Weights of a small GPT-style language model, trained from scratch on English Wikipedia.
Size: 14 layers, width 256, 4 heads of 64, MLP 704 SwiGLU, vocabulary 512.
Each number is 500 + 40 x the weight over its row's rms, rounded and kept within 0 to 999. Layers, rows and columns count from 0. Numbers have three digits each. The size before them is the row's rms in percent of the matrix's.

# up: layer 6 MLP up, 704x256, rms 0.127, rows 379-409, columns 192-255
# down: layer 6 MLP down (transposed), 704x256, rms 0.119, rows 379-409, columns 192-255
# gate: layer 6 MLP gate, 704x256, rms 0.126, rows 380-410, columns 192-255
up379 111:495544490508519468522500427528517477499493466568487423508508412481457535531528477525446514539455511484450529499499477494559474502533432484477482463476522502522472402437448490474486449481498509
down379 105:481500519552492535431483495483468515489412522455553531525516511504510535497476495545513561491442504572479438498459524450539579473498478460455503525495479495452437517511500486572425472555511531
gate380 104:465500449526533510550504414452535488592491502483487537479453477473464476575495465517446535592488642435493495549509524501498517570533507463476479502483458498567534570517494601479528493537508501
up380 103:489475593500508438499527407481529471496592573503477472480555491478510544512525521564500484481485517527575481484512504518558445605481479487484537528491507487445464503486511499467487502481494528
down380 102:483477563510466452540514566514549449529507589510486389480467550483466457482496426422529462470531511512441500445495496498514407470465473463456451507523467527453479489493510514532507545468557463
gate381 097:512553503569495514510506527473486510470447519501508451489508550489517469532474499524533490461530421464474537495446511469475480580517526523484508593487480541519521506433480427514509542545445494
up381 101:545519581455463442418527520538515528473605518518434496546503487505507465515462538516457542466521492482543494492511513508471486528450458540493505527517497563425452523474488509459556494507511518
down381 101:479564510529464473498496566578483518466432549538483553451525448542503523458487477470448514493584453407463522535562481527511505449515440534508529525434514516445534459457531490433510513576528497
gate382 098:534513526515533572509539584535542523513486526544517526551522529510534546483499503519566529547458459507522467483511542595471471488485541469492541468516589489485525469494489491546493519516514558
up382 091:525460475444527522534432485485513511459434478494509519412530497505523470538438473499518497528511463483534466534499507538442520501485418515486535483447491491458441437525550480526463481566491512
down382 098:440527526539521520537413540537572512468492525465515472405527498446534516457480461516572470541562447449542486484544471538466460539436526487383431452485482561465464501523494472467471512468450511
gate383 093:490506552530560507555519488499538485419526516439484484526447545485569457451521485523518499552472458529425568553473466496495496518511561474515470532497519544484554579540507484567567493490443496
up383 099:433586440551511458474477530541471492448486449493461499521401491532529551499478470568518538513539443571507515516450506484444457428502496518464519494444527536501565496455507455556547505484528493
down383 097:537459504576523521536483413503575569532480495477509434518493513547401482499565551451547503443501521420541577526427498384522484554562517489490515406459482480487460530475517493455522469500499459
gate384 097:482528553495492478486486502464527442500478505481451558493468517450554512518503585494476441541457458600495490483487502501493437490526516449532508530522497470464495502532458579518506503476506535
up384 097:541489538475535497536408528587469477474507513485448554521507457537482519491479556448585462520480431544437511466562532596549547561464569529493488423533474499512515501534493533463461495478473481
down384 103:486515455497495542526496507531487488418471498490555503422489531384496476510459435529444492490456466465505543469525460547598500444465533452487481551487498449489593445569489495496427507484512505
gate385 105:486536443396467517494503512462498433517457551456362454546515499511437509493559488436485491505506436465488504532483517448585469484513494516538475512492484497473519495566492482520538499486569559
up385 104:520536530512491507533483426509510477513480505555524442515544566419462503505481490477501506498524517424440524507490448489460543488493510548497484575505435448496553459558510493481539419540443488
down385 104:479533461533475590530483506469374492554459519478466595562442550465447545525479468529516537509454430503530489535520458455510565464500488490507525453432542435528513462511488519515449479529451508
gate386 102:515510447528484542461559526417463523589445459504473503563515489495406506513578498494447541506578518477503516477511516493528557511519522503480451512471547500531533524487502487512535479523519427
up386 097:508501473538566448489514530483518518484458462558411542531487511384546487480490515508483507483488495480513474550518518491522514482466479474461454552458473521476532540500466494541524486509475465
down386 099:509406493517461557532555425483469460448523401533490509522575504506521533506497480478440503489534466463469478458494468410542445444503549500523520485470503513468463444551445510530518509483478466
gate387 089:535450507487486516474394514416490510530573560475519572512516507511522497474468473438503487471576415479473558529487532437509475435508469519470486482525459557457465547482515429480518518548520463
up387 100:544434534519512496463479541563530484573525511465473550472510551484537522479546541506497508494503551473472519534458499500490474499479435473483506521537492519461452472478517458497449520511453556
down387 095:547489533598485539521490433444461478505424516540499533483461467486594498478544473508529576559523437513522405475462528538487509477511540534480504387469505433475475477507477520459385481494505540
gate388 107:478503482516525467512510535468536510525564502505505438531464467448514549478523488482470477489496572465504500510485539518432477527493525465450499493450469493526444480516505549538457464500494560
up388 106:512475513471552511492495518464533472542494556448584478498522504538477462458494554527550448525444503453498546512478488501537551528544409499594493541549458538431482495487561481514487518571447503
down388 102:545412540562456491492567509552549409514504555527559529530476492558430529490515492471515583535578476544480534580406375498555494552493558476530443495504428447433425516535511472545468495474527494
gate389 104:487527484487430513479500520563539449486515481510448585482594520523522534474540515525516542507475470508539580445445546511515543493533465455454590571555526491506449478591482476529483573538529473
up389 096:484501479551585522442553462455449573452525472521528537542567560495510549533532540469457488548510510501503434544484468533496433512452540465550445512469490524489507547542462465471554503437456545
down389 099:494493453530577493437528440533576492450592421475433493500487522503522509485460494575484483520537544495521473518461473488531478479500478404546606415494543496420564482395495416535516512461444471
gate390 097:545533474419526508516508554507512520512487493470415489455550456509536553506445479544471514532491401499480482553494437501513511493450620511558485525538593520476489523447471468494420544510511501
up390 095:530547491463493477573466528529465519510516518485445489412491441489528413495539468525484488526419515550568481465545509483492552526435464445458494487469623556481544508507477500487465507533527537
down390 090:526461419570477405431465566527514503511513547509546421488533498501466508458580475465511519454490493521478514570469567478494562546559523527462436528447468465488447495440458454597480496500481459
gate391 093:575498469564549464492469494437491500491534481446502503502442468567492461470533544535511492476477545471462503516531542435496431433458496529521530491434542560510549519461457473507467560447560481
up391 106:505464461518485533451430475502449537433500536425525527492491497529494482514619515498531522494489497509509503499594492470504538437487480446463470507491448516477471591556439431489578497532478569
down391 105:558455465508469462496472534563546537461457446510516547556481456491471446624516524517474549522480546518471537552502510518470563533526463439442514549533423532523537518565466489513532435478510512
gate392 101:561532475494468425479486434544502447463541463601510513481485503519564558580581527518526560454510521469496506441507423492544576528477515469530497435521504502499447523510521577446522547423502508
up392 109:496512447533435557461515521518464496477465515457556468612507571464426454495482479497533522551505530518524483431499516420486462530433477502547461543521549550518505478608508514523508413505487508
down392 105:507526447556540504467474558485488514556514533466498490520489459535520439464469496463467523587570504489491492517499529428453474626470488529479427500426468497445533464528473499524529523538472437
gate393 101:567519428526480466470461535508452546451493467535474549490467551575567605474528517488503491552593508511502483478514500527542463510535445510522509465479522507415508485505490529490527451503512496
up393 102:484540455457486378424517459487497430532508505465452507418498369481526573536523452462479516481475513475459530540474469528527507478481463545512547494502430497421517517438521518548546533494471527
down393 100:557484486462402509550498527503517447521473532545521460489489442524412502523522514448439503540542468487496525446471458449507477477459529490509466534441530453496527516470486442518541542496493480
gate394 098:512500484554459497536575445513456547514540524518566461505556516441500526463457431582560451565509483429489424572518459514543504504484520489495511567480483461454502497507486519508498477484526527
up394 093:551545561548494524481518416447490503487514525580524558553460524470502544453565507503468468566500477470526518464475572448539518519508444480434527501426448431514452523504466462472523494512485504
down394 098:498501494523518482470474458501440478532517419517484506432512484476518530481567543510437485546406498464504498505441494437520546535505501504524514509494437469533525559507513533564542498521462532
gate395 100:468540468446483497470494491471534483506520517518554496541496536470484519480484439545452526448491459431549508476519510487446570447530545485437627472505514528562500517491570558479467526557538416
up395 100:480482533509556538480464527517530499474500532522546459489480534438474491486484471491573452413472501407528449507499502491516526531440523591445530530431507457446486497518439628548467517508457504
down395 101:433501501474481481499494486506527412513472449550506464533442509435560565478558479491459481500486583479522468506559511478549560493455560530569506515549486560492599447485567515512491554531503521
gate396 099:457528465581509491550523506530573497525528541524417495515501502493514468504529495536540529515601529426549554517515524462506570493461464505470484543529500498454490487458452452530509472491468541
up396 103:462438504555529448475484490440467565515435487543456521486496546510507570480507556474471520542539535535525569504470497439529456522434448480565515501534504450538485466465536513505521541493445527
down396 104:501523511577449526543519504530468456507446473510545513538479493541365511456492520483540523427501584513492510578482466462496503451500515483488519465445422531575486431519515527566391544546556473
gate397 097:476460456558484461526500454450456518444482464486516533467398452457466507494488584494497492473480565526492474393458476513458518425530491502501527488543503534483544505537612411522583553514555441
up397 096:453578531490442558391514519542492527523457513506518451501549520511491507482536462570499453514497507509521506521425512502521515481525485472479540502431550465442521465511443485499516509526499493
down397 100:558500511501478550526553495482506522496539519497526503437446505500477483500580501531399501483474539531551586445487421463431521424531489510502497524536444567518561472506511490526553538521503457
gate398 097:476544508531515533470475467495468560579466496492543613433513460513546528563459534512577492477496542542366464455509505488509566570434546533541539480495534445496546447493432499522502557501515497
up398 100:499433519530489507471474501490522543529518476507492501524531527509485483468555514507504464537521475518530549465507481517553540482586493440531422596511512511473376544480463473402550548485470462
down398 100:466530486494524515517481556484516460575515457519574541587554475502512456509538501472568444532486456470540527481537468509531509512462464492548516557427416496503491510450523470465484457530422440
gate399 103:527524469477531555521506519485513552539475518537540415461422520602524501538486493453525545482514504584474487543501539463487485483420553542511463553507529471497480535501483519530490479490534510
up399 103:486550511484502537442544488500463494499499493518494527525523563499507533503416515408512533569404521526471508512463472498581487519473454521510553525460475445544508495514517555538520491496523451
down399 101:511551527474517530490457515447497494465466501513502494479505526508457537388455484477519485536451501466550457518462546512456611513487557514435464512437481535520493451490592536468511529497614487
gate400 103:551555491491542503506506474446530517526488474520525488470497517486531564529566414496489516454504525465508492476502487472481487425501454568483493491591466536436543495418505481547487492466569537
up400 098:587472520423491477510458433479485516533562499515518546467477459449550462533563496536508588532433578528484538509558533436504500509437463552558464468510512500470489486510491471450452490518459505
down400 100:471474563529514479490516553507566513475511406486535477521485469496428463495457385556531529464590508486501495496434483464540464465459505585485474495495462469455465557462481503450568476480552418
gate401 099:513473565521477576422531487573457577493516466482518527513539462516489423493493546562559470480594533561494507363497470509538496556496484531517481538478516495473463492501549493464524500453543488
up401 094:420477486510510541430495545518508489403541466498503456498463512461533446494503517427553454505448494446503496470449452536533545515542415484558514524534554523534498510462494506458478496541532446
down401 096:489531514502513503488434481487566491463553436483492529480504503543572522425436474593492505515497561509519490514510439506475545548581506490447484496482492587437483480398499537520463530502530474
gate402 106:502518488492539515497434489535473475565514450489511522471491494476503480541451471551572470483568541529492453549498589551473466427541469467569450551450511494508497509499531541528461572462416473
up402 100:449482457536470458451518520517452514521468492523505534482542397457517574502544482554454527431508487483537475464517446494466421511461529516543574466536516520532439461526446484447582500518507496
down402 104:470477500519419497499523500485474560505510532621495539540497472546494471474513478554499465572564520394565491478499443499506450380486493474475503463512547455502498474501520484491528518523427541
gate403 093:518528472451502503533495459456489537508631526512521562494529557589537449553451484496508557505526509483493589463542472450516571476489521524504554497509504500491474535520500484536510508532535471
up403 097:499525512436491444562454469459407533521521547488531458514462445533615484524472468481553451542531534470520555570511508541479500449517507497530463484535466486478588448515515424529488441492503506
down403 097:457542521423533466500479499497490537563517509468521544464505478581541488484445420599517485540489449486463528456529488499435489419541505493518460538527538452420585416476489533529551461486489511
gate404 103:542505405468499515445419494501468487508503447520427565517498415501521564513552500522522447563499539510515499443457525557470543503474472499505526492476514479483443460518484380476494567516483470
up404 095:490503535503547619487440512536455517497469498488514541528513466403433479536471475515509504510492496481558505528532529528389513507506402462515447505477469438468467557456478515521405531539481456
down404 094:480469505476597523461551535502524451500538442480500524528490492491509430515438531473537505510503509535406530471530445468518493519453519577521484562486534510461421449465577540569444516455453608
gate405 104:493497544475457530508539481525510518494517439506437481410479542560490436537429483513482497544491584477551462519449466523500507504517536558475511498535526474437535546460469494551481482513474564
up405 103:506525474520500515545502528574490504461508480511507524506487532552495500448510497508467493458504479520508458475474463550521571514494538500558452519494461481542596543446502569507526480523496567
down405 101:379496518490502500560533463557521486441498507522442549417502504511489550516467464506429485516572557515488439509454451466512441500534451517500398530536505541518511521502571582530434502482532532
gate406 105:500498474405541593494537520441466476502542506556527471418426485482467537520507507496583513465515439487535520417477492502435478517497490438502530533401445516547472506548526544491522546384550569
up406 105:450515523446540491501479615470484513476458486525522538466471520568581513512572489514483487528488525448553490479576534514492581459530519506515503532577466434446545564542476462474522431520504446
down406 097:539518503509467443452476487434478534443464478521481473526525490490463447479492470543532398490431519499501487545437499481442510527525534560488480429500475524465520446495477559446507476552481427
gate407 107:500484394506443532450404511577504490517500591523528545529479507546472511497537530481520455465532495538534514513461535484463518560466533459535536583520514503520502524468516511547467512473486480
up407 124:480483508488479475501537445468493455496528527502518507496526470507490545430486514468485493505500554500518555505501509484533564532474504577463435554554477442508535486402423507478445452500488518
down407 109:512446416444453463501520406480550538550485564462529568555539537508530488437516451409486499509510525516522503588541516467494476490502560456521503545591440512463481458485480521504493534553511510
gate408 102:395510433540520471499496504488509528501469538515567535452503465567505519452451493473535516549504479505480513504562515498569570558547559526508482416520531493491625445479467462495486469573517519
up408 092:500475487476506468507474503489468437444462493418513501480543521478473454571456445535514559507498527516453547536380544494511455486456505428546502472550508473456469532502471591541490524519528495
down408 100:496513523526500485473577444559632578501531495461483456551521591498536564512547439505464498556523487522541512493567536473499519507532465504489414477518508406482534520500602485530554572469532471
gate409 098:549512478514553431525476528527547547478479536488435439501489519530544489502498481549559529498513540493429479542524477484514481536506497545460543440508552486594471506522479480478503464485511419
up409 104:522459443560477413571461491487443535565475430531553487457489501446452589480562434504527496537495533530517534474486536521477466479467513508437473499500492466475485515462549492570523538468526477
down409 100:494493504483548516506494489516562566548475484439521490557516561547472526417556429492466494444494469476481469413492544521585383590540478481456484523495484469495577545522458464471499508458481534
gate410 098:505453469452561511411550499529471557525507490470480508570472570489475495515462433486509514468509554571539434461486456555558494496541501468507509472487501506497520444523497549506527514506501549